python train.py --num_hidden_layers=10 --hidden_size=384 --num_attention_heads=6 --num_key_value_heads=6 --head_dim=64 --intermediate_size=768 --vocab_size=8192 --hidden_act="tanh_gelu" --norm="layernorm" --norm_place="pre" --norm_eps=1e-05 --positions="learned" --qk_norm=false --attn_scale=0.125 --bias="all" --tie_word_embeddings=true --parallel_block=false --init="normal" --init_std_qkv=0.0354 --init_std_o=0.0439 --init_std_up=0.0506 --init_std_down=0.0506 --optimizer="muon_hyperball" --learning_rate=0.00788 --lr_mult_qkv=0.5 --beta1=0.95 --lr_head=0.00481 --warmup_steps=200 --schedule="wsd" --decay_fraction=1.0 --decay_shape="linear" --final_lr_fraction=0.05 --batch_tokens=65536 --max_seq_len=384 --doc_mask=true --train_tokens=473500000 --max_steps=7226 --dataset="wikipedia_en"
Each number is 128 + 24 x the weight over its row's rms, rounded and kept within 0 to 255. Layers, rows and columns count from 0. Numbers have three digits each. The size before them is the row's rms in percent of the matrix's.

# layer 5 MLP down (transposed), 768x384, rms 0.0506, rows 403-436, columns 0-95
098:136105134096145106091134114110130121141142152128107130117145127133171168173153112125122154149112163088150152145074130119140136128155137115139159090130114149134116118123096140129127099126093154093129088115103089075093125120145122119142174124147113126152157183173157134089101151121089106127
107:122112122111161128136120143112091138116143108131131118143123166111139123100150113145182138124160132144129093117098122125115103150112070158118120162166143154118104178140113121128166124102113117156101112128090106146152142107133130151124114133155158189132121156116117074116166089133091147126
100:145091182157119140108124112144134109133122114105141065135112146106134103104127139145141133141144106120090138165113181128124136106116113161116115169127145123141119111136114151132077120142125105159148122115119105140123153112110093196101126151123141155114139142068120116095169114059141133148
100:104155128079145145129127101139150150123126122115117097116127070171102096099116144193157117131186151147149123095122165143145137152111120107135124143159153129100176115068104147073147173119122123104097102148142133081099084112117132155140160153152126089118118142134126122123113130103134122124
101:101127103160129134116110154118152159157135151128114160155100143096113129169117132123135094116083130123112132133109161128165140158130159149122130101115074127123144132099103103169105110141120087098124126169148150130172111102138138154119068111146127144103121102099138110101077145161085139106
108:085101110112123064155107130074142151165118120135137152144143102123165168137142131150112134116148111142141131081119082180104122136139137116151104108133118173120081125142172092125125137142128118143143116072119084104131120082130110129128113156109102148147168146117143156126094076146089108121
095:094137162158106122157179103111089117107096170131125103158152116136146154148137094108129127116135131109124095112132148178127125140092138096135143176161141112152157188139116098109132113147147149158131093121121158096127095088137173116092146138130128148129093122116119152147104118169133142134
096:112126197129132114154123129156086136112145102155122139155139133121163156097203123131141169127132133081147116163112146098133117153135131121111124121107162165097098100150083149137107116138144162146168135133153102106109124125133103111159103110141115134075118145135119160140106145113149136111
095:132114091095129132094158176121128149123116130089152109113172120109076128127067146089154191147109119113146120147124173133093103126149175149134130127089131117105149125149146132134108133097099189124142171151128128138098117117103109129102104162129154108097098119186126131155153128134187134181
096:146126094116160149121103147129103100180090129131094143117123147091109097177136140091151112173155111154113139145104128110141165128108110119147096135146134102127132158139114161089099144148116130119127132125125114088091140160110135066093133087126099115113155146181132117117089182096136103112
119:159125132108133159182122139115121168108131106116100154123098150140102146088127109160118119111144114161130081159094097099133130149133154141114107163120103086138109157117082164104105131146138101101117088123186133090089128103085078135132091135132142141129108106152155095097149171142071122158
095:107127114157128098120120113131160096122116102135181114126181105140111121136174112106128150119128116127096104144137095130157106145101127138116096146156144114130115134120134184091107148142185140127125146136133117121129088140094079075125147124166169129125117109137145168066137116121099143125
101:146124127140102142069148111116135106090090162136135154115129122139122142109139155109119105137132094140115110141117159130144109113159130158161152124139090132116141112095091124144141149129079114098133146119149106094162083120138112116136216142132139107149092099130099142108132120153130156174
096:117101118138143144141103134064132189105149126155155127147122114119141119142109125102113104153192117125135100112166145127131128171152139164159135120136135128103181100141132091097112118121131106101100168170142121151137133125101120162120136176148106105111107114080153123081131152152161160141
098:181170143180146149116095119136136124114096084106095088112126178121151090100139116171160148134144106168073150104147108131118130113150122120112115160101106109130148131139117074101155154115095106151136172122140149121089117124141136125095087122076172110097059118132095118125111125131140121158
106:130080143142102133108115134127166149091134125124121127119084122126155176116103080138141124150172123140119148050094129121104138127170113091098119145140141140144147094106133159116176151095122154127145077105125102096133083135110155143119109137136116090114127120115145145116119098105149108137
101:145096155172116099143169121101095115119101129120148084089097176100123161091154117141090134114144097129132158119094130105066123153110095120150112128183081121143102096097118160125132081126160160140135056112140050136129157170100119130141124172106138138166103106107132108136119146117117181114
105:130136117124088118142134132139163135104108167151109105183168149130125157170144127124163149103177151123134103159106153107134152117152111136117168144132094135137139107093125110130119094072154093139171088146155120130117127137115119104130123134136102107134089097099149104159152099145138125145
094:119128121111077063148151129101135103114127157101126126114125176097130138131151129121149105150112136133126130114151153138105105140134102166155124123120071108109097104125097110129124136145133165121156112163068157116154108153126129143149137148115081129144127108127065108094176162098120149132
109:087107245155115151143099115120142086144084138110104145112132104164156124147120134119167144161132106140136130148130111138126100114158078107133173127102107150145178141076126080122108157118129103110106134112157092117150132095128115164172107134095089135112140108094073066135112113134157145154
097:129104108108161134122107159140089150150126132153136104102169080134153141218075148133132129161128141099078159151138126174146081131166076113158124098128145092125103127074130116095118117168114138104146112105160135151135138163150096170176113131094131122089146126067137126131115146138138148121
102:101120099126108081123114164072119157116117120175104100107101134125140158121137128166160145106113119092153134118122150127141113082118147141140121097100143118163142137126178112128141109126130124100130077150100115121141131139103154142165114158109149156108114143118143134074154117147112168121
102:128141091103131108124138117143140178102107161150102123123132130087156154149155118146152098099122114115117137105167146142136160111120122113169093134111104136132108114135109150152110132119133122128168143085147125097105111125124125125121136120107134138130150138127125152137169108141121170119
096:132126091149112145159170146118124131137161132136143098095146162166120104129106132127121120073189098130104108157107130117112120114109131135147081126113156121138122109138169147099125073121110129152167091114150156112093131115153102127140157152090087101123127157174092070129096117104134098134
101:130112127150132130157084085160115159130140130116144115131132163104128113136156163129098111148153134119142113111120134145128151125138136126141134121149180122155139104100136109119170120087100144123163144171157157134084141118158116102161141126141116102159127122133138127124163152091134124123
104:115138131143107160117135124116143113123146124157132103149126119141173106123163144109135099122108120111178092141124099162108126135153148167159127134176113118162139092154130160139161092135153133171130119137157174143156109136092150167074104145133108147124129135160104091128097134140104185079
094:118131113072162136136111147133092156139137071137097101123138106098117108119106143122140097146150150170112086129136170130146139085105099137142106135115152124148136101140148161125084144163128145124145114094141097136128142106138141165130137159140148154135145121088107133138121122137151113137
104:159160108098100106120148140123150180113102135097139133099115146076134128140110116144099127113123123113118109161123118207131111143122138090170087111140136136098089118126148151151158149136128134104117132084099140137147122121127133146128153130123123107172135095077129073103095114124106122136
094:146187082119135109134090089147153086132135139143121135109158088154131134119127108110169130128121119061102146167104143112153155139137118149078128115136154143156205081155133117114118080133137107122153104115119105152100128072110193127086125174119109112088161168154143147153149129078148126149
084:126093133122137088141084120105131149131107076141126101101142146124136124164124122141101122103108117171144157150096133084145195153142131121095154144101124097182139125154125191167138122109150109138126141118157133118115161104125105132100132165159134122142137123185145128118121130133134192141
103:082134124153101149122141130124133126159121141154099112098141163121131119118135079157142154132143105113126111110109107165095183093111150155155158153118120117121193119130130125090118134081130096156108107148124107129154117142146120097086124115104096106104109161130128152121126120191096115126
099:057137130167116165130110108097158150140150163154135130143110151103119141140109151129113151141125160128098085096125089131134105114145153104096104117127143149080105134099120156108092126143139178152142156167118145117140156098077104163189152094137166135163157156196084096149175142110121138134
115:115143133116151160112162133116131134160155117140112124092093124125094136085137100182159171121127090092117103098110108088141124087094137159114158134117124084115148152101144126151132112140102145155101111136114080072133146106152139120164117141072090100104121117111118127107149171132103121183
100:109117130114128110116101119102109133136193122097120086103097138138097126110118133186125156146147162126115131141089114132106144105161148158159093153155119148144152155152086153145185152142171147146126105147159098129128094157127143139146116103139118171161103147113120092065132145118139106094
# layer 5 MLP up, 768x384, rms 0.0505, rows 404-437, columns 0-95
105:133158085139150140163172124115117128121085140148143158129123166128154135116127156119098164096162091138117111119155120139171131084116125133145119121123126126088127103172155101115124091094161103124122137159127169126122097095116146165141113145130140100125098088119095172113145139131114123128
101:130133154126123137131162109170109105122042128070094104126155185103171104136153116114139117100111139144167131089159096110144103194110150129079166115093105095104107103114145152167148089115133119140095171152147144109109119137122118118116104107098142150128163125136109153115105130084130126145
102:168173153127171135158136118122159122131123108109141099120114109131123161132110147146146142119099137132096126135110162129107145109136129178120129128175147145095146134090143134138177103123098142122117149181100141090079147143103129114126154149134108198142108103181127154116161129099160125142
106:144130128161148144116147099117108125127155142158110115119139119131147149154156104134133114119140169109112083089155142125117110123114105176093107103166124159142135111136107153121125148127116133166113112071096116140118125136105071090155150127105107117107167158123139120125132128065147105141
103:167117129134101135081127129131105105125112123168117100093108148120144146101128137151107146124120151162117141114151123147117121121109216109143117116101149103083146127122137151100132129096115128147106118155160150126104139120127142127133169129146139168176099136180146109137145157108137132116
101:123101097121138117105083125116139128154105117137166124068106166140134093096130129130128115131134146126131131169175168080094122143116090174179136140111153162137152156111139129145141117063122148121123139163155124145152121145127109124151119185157127133142123156129099127130134147116120137137
095:092137154179083132143126113146164108110123142116118102084081112116138098125123128173113116117126104123103125122157126097111148129139116128123106140139105129147099137039136100158106187167132131158143113096155117113116161097137120150161118155144118126144152087133134134131165162105145120113
100:156104142151096100131144075125146114082154159117137129136112111143122135146105138081126098126103108136136092101135146104122137133127093113144182131155117161154089148133123140164126127136144143129075127064086149160102153104152133067152112095095123118138114123089170135077102122121115104149
100:122119147095113127093125096105119142085130124151123160197123129104096104116073131136090158128104096093127097087080145145134154077164126118123126116143152120159174171128153156123156143128111156151085116123118141160109130151162129139106133098124141127151111127124112111166128100141133144179
114:177142131155131146125165126136087126073146096075114116152081144125109151110093167100137145106149155120085137136112113113116111148129152142169121134127129136137084125127124152117116127194161095144140140107169144075111161082082175138110140127141134175112139130135124114098149160137099121123
087:130145125175165135135155175132121163049111161124100148118134136149107169122103119132148107097112156121083139114089130131126120175175128128162132129130118139132144156159102084134137139125120133147113115122142130117122087123162159101079168157093126150128094073100116109161150138142143133118
098:129111167137106110128114069121119139125114113123107129136115114123120102050123123135123148149124101115144138119101127124129149124131146114137165167106150143095123089148114130124161112125097143132106135172123074133138105145092097178143123078118123120137144111142108148094108131110096168147
101:129142119153144153095135140168132068137118137128130146106115121112116142094123127155130163125109097142119129142126126102139122125095090101125142158138158147107125141111104169116135167118083170127162138099094085121124116108101113108152115111170155119106154126151108114102138149121117119119
095:106124119146194137116157088107108164107142121136159125114101141135084168102103140125157160109157139113132084137158090111137115161095110117153115104106134113152132125098135096146090135122144173170143116170120146165123153114089113124117159136142103132122147136138090124085143094114108090124
104:104153129103119177099093126133121135120110127147137141095111067135113103151166151143108183128132157155120080109133123100132157134112159109144166096108160173142149119140158166142105127121118150120090120152082136108120116110135116146136098105153107151112132134127117133141115148126121166145
101:109155077134115167114112142176138112077191125090152137156094107097124131108149160081115099145142151132139148141103124150141128178140142121165124132092098138095143129134115105121129129123149151132097149145103090110154121118133160106142156103130145147093126142128100123124135135110116073135
117:105162085133120111178155124172122118099146083130143134144156123151174137129144126129126120121128128152160178163104146121116120149137084089113131123091151148095117134123078134140140117137159127133125096136107121122158145088122111112117118106170134115088120166147120127173115117121091132158
097:129136155111117117104149178068141135114142134137103128081158125126125110132171150141136118130145109093138109143102183162122102118090086100136140142141153123139125098161134085115118104151154140107129144118147112115111101146134112148150129137156165148073104130149141115133116099152082118165
104:085122156123145118163138107153134128099090120133112120135120140183135115169136151093095139101141103133149113147157140124166134127079129095138152116130146112124113152133098114112097140149173147140181131126144146086131138122100139106139107129159154124085116129162099100173112128186151113113
097:149094157139117112152077087098169126143144119151186126131162126126096125136112133127102117126121140140115107125136135114104126132104126146087136103135113095151099111154168116135143123127139132144141156147114118138142078128141169149114104112119138135075135117152118116170131140120140147127
103:124150152175168166126114139170151155133091112108119144132158123135104117158111156105137130137117115133145162122144163118099148137137110100127169104140133104126144122091146140111079118124090114108136116137130147121121128101094104114090102152138117126158110139150148118112068126107076119139
104:158154150093119152104101131115119090132133126140128168136097117169118110084148142160125133121133121108153137142142123137136123147131163080125139150091104124148105149177155109098154137118098139117129105154091111114090126147097140108133147121156135098169114154136134127137118150161146068125
108:145141149132143112164096084140081118154118127105140129128132170151100103084143112125106100157139142139128157128095112113139182116118138168119134158151136168122157050128110098136093130103142089113155140095153127124115158149126094163113108120090181170155114102136129130149146136141106113132
100:157096119133134095164137100175129114157158124111133135099115139114111176111138130152131116170120112144108128151139068098132090125145146146119162126146160137096114096058124141171170167102103173113144107141124157115144141112130131117162121114145129100139152101127148093125141117094099108138
099:135154139147134117122162132157119154108133144128101138135091167132094069062150089152125122110158135126102150143130118179146144139123124126113147101128118136120109150137101090123130145162134109095139104095122115110109115108166113145148145133106158138135089132109133105166100145116093131131
095:149168152125134155121114112142083110136123161136113119098172113173142075120177122078139117122140142118102137102164081143135148146107137143151125122116114176110105109107133113138127138125105148144109140144127105147156082099129165120149161172151112130105088142118147142172127165091095147109
098:156130123160125152070154092152131131131122152176137149078170124137126123143122109130134082115129134190126124108124107129108109163131173082146143095138112114131118142147153093093145149132151181118134102149147124127152143109145103131136128092090159105107132102112100144171159141182116189098
107:147126118131129115136165143109079135097140129105125151130119163099143134104159127102102152146119148110158141112145104127132084107137118127166161112133121153111124143155098110110118125151129131104120140128152101121118134126126119158132149099165087126138104125123137124151114112082122176118
085:108133140129140119199122150136134148082116104114130129108134097159099115106110107127141131092106170119109129117161116124176104130135143080168066092111170148132117106150128105204082110107117114125071123148115118145118111130139148131121164096129176123120138129142083134132133107164141134127
106:078125165093174102116147114157114118109162132170164102159117148142137092123161123126058105130095124094147115115149171117145134135126113113129166129126104155085163161125089146107136098123131165118107158112111101120125156135140144092150138116095158128134099106078123119088120136120154086099
100:140140115091148153119099132184082105099081118119131124158124148127157139147113136111117110135116105138158105149165150166060164116122125125118123155072121116124153163138107145104137161112143139086139183117159166125095157122114110148137123107117119142139138151124079138132098153131158186172
113:144070130130135140112114158080116104098147152132071138158164106131113115146124159095123139103147109160114143139128110150136138148112154161145121154099116149118115129123160125134133151112149139124123130140120141093115151112123141128171122155106165173152141131117116158087177132120084160100
097:141172151131131143140159127129069159110151127104127166155079160123147104148172135129116115127169175119130146153117121113152093104098136133102127110114130124072137135098080131098116151124121168161071117112110139109115141148126161114155131132126166159137147073117174137109074110114130107089
110:137141121195171110120113153098115084122150127101103155136117104125097148116130125126108097135135151116141157124140110122120133139146093118133113100115145097133112135133153112166124111150128154141139131142158104100132073102106120131162143129154139114122116128102152117138139118116185111164